Each number is 500 + 50 x the weight over the matrix's rms, rounded and kept within 0 to 999. Layers, rows and columns count from 0. Numbers have three digits each.

# gate: layer 5 MLP gate, 704x256, rms 0.295, rows 498-553, columns 128-159
# up: layer 5 MLP up, 704x256, rms 0.302, rows 498-553, columns 128-159
# down: layer 5 MLP down (transposed), 704x256, rms 0.276, rows 498-553, columns 128-159
gate498:475548565573437489501490553528459475478502461505542579481554458556526547531480516554571566553442
up498:564440517524519477547571454553536481505504505475513498496465635509495498397510519418450586532509
down498:516461498456554417423425475501486424565465534459456498556477531525483518539445533449416432459433
gate499:595459533417538467543440549459536489508562549589522433405505486510503463563529507508513524510529
up499:491502505442567512445402548497499398573502490626484323504538471466473484429514430531472416490526
down499:597483466542425550486531520516436534403512448571485550338462513579501497493601515484538505498569
gate500:452443452416402483534439457550583471457611493457466603560578578474564412499463477538587566527496
up500:492462474545553516536431530516529543471478386519539535501515499464513469465582492539486523540494
down500:507474457476485535470562463390514519496498457617456505453537560437560499383592533464536517531472
gate501:424459528360431413454547486490486532489545497581554455537444417611404529550480474499490428499468
up501:566456556549525512494501518459512461509489518451581495386442506495506472504460478399439482522497
down501:564582543597471515555557449418472445486409408392474418532526536515539568463515515497427504471499
gate502:524506564403513492579470571526439496430581513510466474471528533318581495598428508508548548482451
up502:508461521477680400405442474521532527491555569508459458568519493624436490522473541569467460457564
down502:487461606455473573445492558519490522442500501500523515490526539492464528486515584535616521479516
gate503:557518493467500583499491476428576493436460471498581486511503488568507483449532507569508605581509
up503:487477504481531472518462370555464519525578458537489559536452542479512480524477488497496515495531
down503:414475452499511496558466614446448409423511534404543494453453455537547463518493537514550548550511
gate504:506492455546544532603551500578431467450369489469489483509507515528387454570526508463434481496450
up504:502478479502488448485572531462481455612542436507564542446483398415582528506528551570476531511514
down504:511473493521493493558434515515541486417465456567569493565529501512511469541511537535506529418445
gate505:490436477501433561560492522546474480597495497518590512583512422532607524504454431485543433515520
up505:469576553490531576499536513499585471502507442591519469576435362520473549542550578605494537496525
down505:528525526521502442447474489537411501532507514509604468563493458461537470518491520492489475458468
gate506:577460564429554536451534449364529557438462552512521518500495579465493421586509415489544487498490
up506:536494506395520479557583427454532568489497494461518428495489476497540488487460495456482453449599
down506:467505545477431421518467549426548473527518378550547488495515468532594521466529432473512581555542
gate507:455475524529572564516541520461549473467562526407506415503423527500562408474578508519528502475482
up507:502449553497573447485489525500515527622425395501483447467471475430426465356506486505633550468520
down507:459592447575415486472472390583496513449416514537545492627550455524576493468471496582412530490547
gate508:543418450521473558476438534470455443501487491514482487347557461619509473447435533465437489508505
up508:462461490486513480508565500524466519428577457480488504488629510551526520501466470531438535464556
down508:569489480505501491430488615548421503501452510550444461426407512456573441479547566564513530572417
gate509:428513536458515538490473471502546472479512458530629534562377499509447418506421508517526519547375
up509:550477500529512547495551527479513478481458522526516484511459504442511481550525475486465510507599
down509:556511482477515468533533436546548426544504537497450467544521465586559499484521485579438472525467
gate510:422638485460480580502586508555414503562561566474459550495461575477545434489541536496498481420476
up510:494434526520509413519518577514447531458542468564486459521535477480386520508501487448475508556530
down510:672487409486513506414526460520434507512607528516509525468429396490590559493508466506484537461519
gate511:455435532523546469450467594509446555543421569554512522588553502563494507476499525394553492581555
up511:465510565503615586486524428411504532455551493498479541501526497487533442558527503504532523443497
down511:469562426414514506471468414526519481578593520423611484529490446517503477517470506470558471459548
gate512:574535583526452519488499471462404543518451516502590583468428511492534542542459498494477528465507
up512:562499489512520531368500524508599457439525446499442434462450506449513481472499409498415565492482
down512:427479453551588570533433491392455514402426461704549558431521530489554454474594544626502522463501
gate513:405484478482581478436468566487522322455476443488524537485475562427575575529497514501550468508551
up513:569474517444514614581478553507530521527406584446469553504537463527555436526576450485535454668407
down513:622551451553444504438526419500457524479444487537564448517493459530526546539583487474520494502425
gate514:417440500464458507446533552497424523489478482463422447504492509485526497562503466491478483462445
up514:552515469417501526433518506562458441529470527546525455562506514439533633552478432565474513568429
down514:579453527457499462557528454496515412537536571557522477516423479561465577506641590501517580514465
gate515:404572528502571469501575552600439509473479559534529534409470536553529510532472517458529556480544
up515:545542508457553483430505452462501462522463545605547575490560489448607505562479573573507583482408
down515:528577477455536500423511411479508545539583536539570484437433468487603552548485495431536552442435
gate516:491421510440462455483509555550631530507481518570545457579459436481412578590457544447456556551529
up516:628477564482546503540500505457488472481525476465444541531537574524474508503534541440435442487466
down516:444481522531519379512435514503511554600530509504492524539556412563423521463522510468511528519521
gate517:409510561485466566484482424467574464542491483520512464554431441499493515477504477508519438447533
up517:491534550512502520474502422474532484582520510503547516492499528451490570520492497525459503508531
down517:531534360519521568597450485363498442480455520572487420470519528528541531522541522465543504516514
gate518:534508510519488545449518495484532428452569484457577476515489498531515488487509549503498449455501
up518:510447413557486543482492484509464431502480494553519535602493532556564400430495413449465478461535
down518:568532461499608527500519577409520500513471404526429478534560451462509415527550510515493497500458
gate519:416530535507589489577581443526517517418529449529483519504531585533473580427532515514530500560465
up519:484515510492368506484517538502552536496489498499464491557546438465522522522599378563496557489461
down519:446489472631603467459501604453573517484541428468515388567421495471509450519566485489525547526472
gate520:495526487540432476577480380464492413458542498456481513456550492472465592455539528405580598548447
up520:429552498580533522529464594469543468450521509508619521514459436478478399530532415490509565504446
down520:460500477460542502530497491508525472489463483497436466487527495462480551527501447493496418492523
gate521:510522579487557469410526398534554486519515490432481448601406492527513514483443497509581438543538
up521:502552556570547472470552370530523493564520469469501515559482504521507506488554539529627482520438
down521:543396424470518534439513499537452510491500593555451456501506490424340496411451457385435536505442
gate522:476473484458405528527474505419556475489600582496508486549570530486525571599499482492477541469575
up522:587447484490487537479497465432492575444544529535545579510448520551511515625474509492499573412570
down522:534423514532469471538510541437542500507554378512501554524491466506494513428531467470435437573471
gate523:488455533519512494494493544525440534511517555536426408565611424493544453495514431378486464430552
up523:537460506376415538542494506516548518502456466528508491485483551465507491431462552499573485540549
down523:537496442487487516555389402468532458541426396491544500505519526496532455495438530529546536454565
gate524:497566505491390523532525511471439480473454462488492530501465573495589560527450517533516470481527
up524:484464527525545450468371514496459562448516631456479469452477418525479462482466468468520486525671
down524:585509503458457532499513522481476527572540401544504575571567461548459520508469389420499552473476
gate525:437440383494432580475490477488459416510539621520449544464516565344478507542432504571525504399532
up525:552449474482553568494475477552525498461528550470630423511506547485496541564460531506513568476477
down525:600602428472476497576484487460508500540476515483330573498521470497486438504538599547493481524547
gate526:454552559500398590588483509508511455471530494487490558614450546450533526528542446501540486470507
up526:487499477501457452561544529587506525538528522525564491548500445456565472518507526466443473484559
down526:489471513431478419539424632493572559494572444512484517505463520531486516504481449470393490473497
gate527:480497506539510599441526462457522466462482562559559514427527483569505529525542527519539528519587
up527:496498524593512536473511481526505480474484540495524502451536499515488519580468555544577441559517
down527:434404509603538504506608380572412482493544442516478496530588493390414513506467521461470558514488
gate528:447519448515513489533504463436584602509549518468554569567529489613511490604499523429490527398487
up528:437440477561516403480403525402577521609466512532512432516532429481525423472570445462558558471584
down528:480533508547466584509473548496437472581581406532502538586471448574518403460454434492488473485483
gate529:555531497482494419457533486582523544455548475542442661613512481565478447483504479506550526485428
up529:552515553432465581479525474458419512407597488584553493481503508544460492580442429497396478517484
down529:508516491628536540506481459530553525482475595514495462499505522434524532453568479402487535531389
gate530:453451527510487549559420517558529527486546474479565396492530528460518456489569648421576507441522
up530:473422499422567447556444459557406457579459476526576472520516431545513475599542522454478530409461
down530:457454430474514477465519528490483546468473597482489529529561489538493525538504518507447480521516
gate531:495469562627564493544464498383544504486520516440496509537466493461461466570524588566481530568515
up531:538562466434454496542562528606432507477498546519498505474532459623492552436559431491518467423485
down531:486448480562488503500462485405505472558422513487508551567587502474491517497525549563498529501471
gate532:592466541491448543493579530524519542494455470552488532518528539427482539556405419537391507406489
up532:549485416484562509464536464573478577430521487482440518415436619544406505468499716472538492450428
down532:445466375524489433473464469425526399452533552481479418498481542553509400564513505484531508557476
gate533:557540424506410484510484468485491517437609554533483561470504580516483443536474480471501485518540
up533:518535512486464408415522523555503533553502463553495494570600463419496456429509554470440477570428
down533:448504459488616565555478528519499506526424569431585431462517599534364526533452559568473475499482
gate534:421537507458500500536511495492424434511482581505588455554519429555494468559530448596491494407492
up534:394413458505570488423487474498470545570383463542544447479425538500537551585464494527472543454545
down534:472588489483537534594512487424561478434455541540472456490508454563546442584533517617552472458498
gate535:556463490497592477532571477454499435462479538528568600582555567452463416460447530515477519563525
up535:508447618530534490539499483464446576499526528490415439569526553486453549484456502591549465546555
down535:477478480547503548415460518522504548451374533570506516444559445581571437519554538491438461491479
gate536:548464533552530473501536563489476516570461546554487484569504559453561521547530456534528518573536
up536:548507478561474581433510536510497421497460497509553519489417476486459607479480441475532597494583
down536:567548478600508438460465456497477385540500464481428482471526471482545533507432372529501607401459
gate537:490476557549559609541476420500486550521470534480447470538546496557516492579512525455481465534535
up537:457464512573497419478529439473453490505561456478439545509526406492596472376565540537525532544452
down537:512530469474564450444416480567476637484569475527523488547512524525506442576381442575538437531484
gate538:534449417427638554540612517445532478559518511582555529530457494493424398531507477487500553509455
up538:483559428430493514485547526460524478560604451459512571560479536469445481436524528440491445575512
down538:553551543466522526478405501570442396529457497558623509462520549474563479449567517519482575421521
gate539:479485471515454443477514512624511468455578414485514491580448411559473543508448457492479560446565
up539:488582444549528583541419534444364467554549490492438472480475463521530519545455439461485559539456
down539:507476484499500561498538514472557495490443580453523558477484635483556478520447599551398509412447
gate540:512542487569526529478522544561472557505486539502486444465527622516536477491550474545450562600506
up540:455532540481525556559498555547564503549431467447590486495605457510580628502484514601497532595448
down540:407365455464534468459535540585511433515625492465463528454518424519554472541477446485557469434536
gate541:499572508550560569544440450484599502508480533480460487482496452552429592494442505544480458525485
up541:466570542480657496513454446468468477478481496401601485463531493556501531488501474433491414577488
down541:449392532510495442569430547476488490611535461492452531499475606458510488436556459502440525501469
gate542:472513427586450382524530471399501556437521394507462461532459466496513526419604467502567560480448
up542:549494486488554433549504505411510523422603518559457466493492451510556577482530426526389440482517
down542:445564628420559456544494541548501427464569500466477485533503397520536399521473516499562402547528
gate543:489401545476543456435463546498451444545461510452562567545560516471520442531582504497569467563467
up543:492539529469498453435388509475532468488537523572414500585477523520471522504485581428572483499525
down543:519423524491465498512494466456463512537471557497456534520402517525451555442508507545499583518512
gate544:422498574534554471496528574484480457557502562432429478525373482478558476490464462465473508536474
up544:490472499457501622479516512535453452591558550506619557526572547470583416518496527423523632529435
down544:458539467544600482520527545498467517439440484494500387452476538445392513480483580455471562506493
gate545:395507538503466502499478561435444425516514554450521568461456533524504485529568447547508510427568
up545:542428449525469514547490507447489492490550518503576503504512509501456437467486567544546544530453
down545:495509540499464572464638422551452465465459474504501451444483490564526513498483480462523476508557
gate546:487515425570516533501548601452532453475563560448432498438596534516505488533567522467446513500533
up546:566522493476573617501525392462511497457418472504495488421513456549550442488500538524555486551485
down546:508524513483509513533528472475481428543561604490410500518473482518449547585482535506494578438472
gate547:451443482352451540450496433515502493481530518548529607477440538531431485519509487446465523459524
up547:521507598443389577500533461475485559479590531611495451513511605517539556495498473525511521499452
down547:414409510589395512397548427524474449566490473508529439567573522450462558455488555550544451543577
gate548:439415537631517535451545548422564418462486452508540468568467455512475507516420430490491483543403
up548:540414475386550516520617448415455502482541486471476523483539491562471512528576509512547484473527
down548:483553473562560511414418517527565412455475508470425546481526515424520432580488486485543448461478
gate549:455474526449476481530497407537518429567575502481447434551460407493515539572553421467606542533466
up549:417483491526473406532541528601558497511483516427513503470508541431581525567454563442559559497468
down549:447469470405492605535436524476408539473441484503471465498487478461484524473502462541479517490590
gate550:405532569397480529350463500666544647476490530266508542523462481496485486485517549528488446386458
up550:463563452592478458623555502408343286521525462708506477492502472393487493549556448524507533666659
down550:594448551527541485598491494515452577521563383532563453465502545492490534456480450447566522516513
gate551:451375494436502544465447448513453527493498484544510560577501493530493489527490564539450488440516
up551:560608438524441450529536542501480447465513519528517473502535497475497552481533483480560552551502
down551:439479480501424507460481536563545499503499455517445483501490550503472505509447451471579456505474
gate552:540600484621461543555451451549600469502470472491436559518536544478485518542484515456560487478496
up552:519483514446518461532468530442447573522481571487466487543518523503577501483493555565529486492454
down552:526515477584524592494475496577587496394583454498551568570524477531532570438483547484337502521555
gate553:416495436518430505448466456536458451438421448565528518524478510501510504537555464548455459530420
up553:589529548509496459537511423551479489564498535488340474433551449412476581583475490414468429449528
down553:550567496514516564477390605504510560502307435488463460399624554468557540504448453559430423470536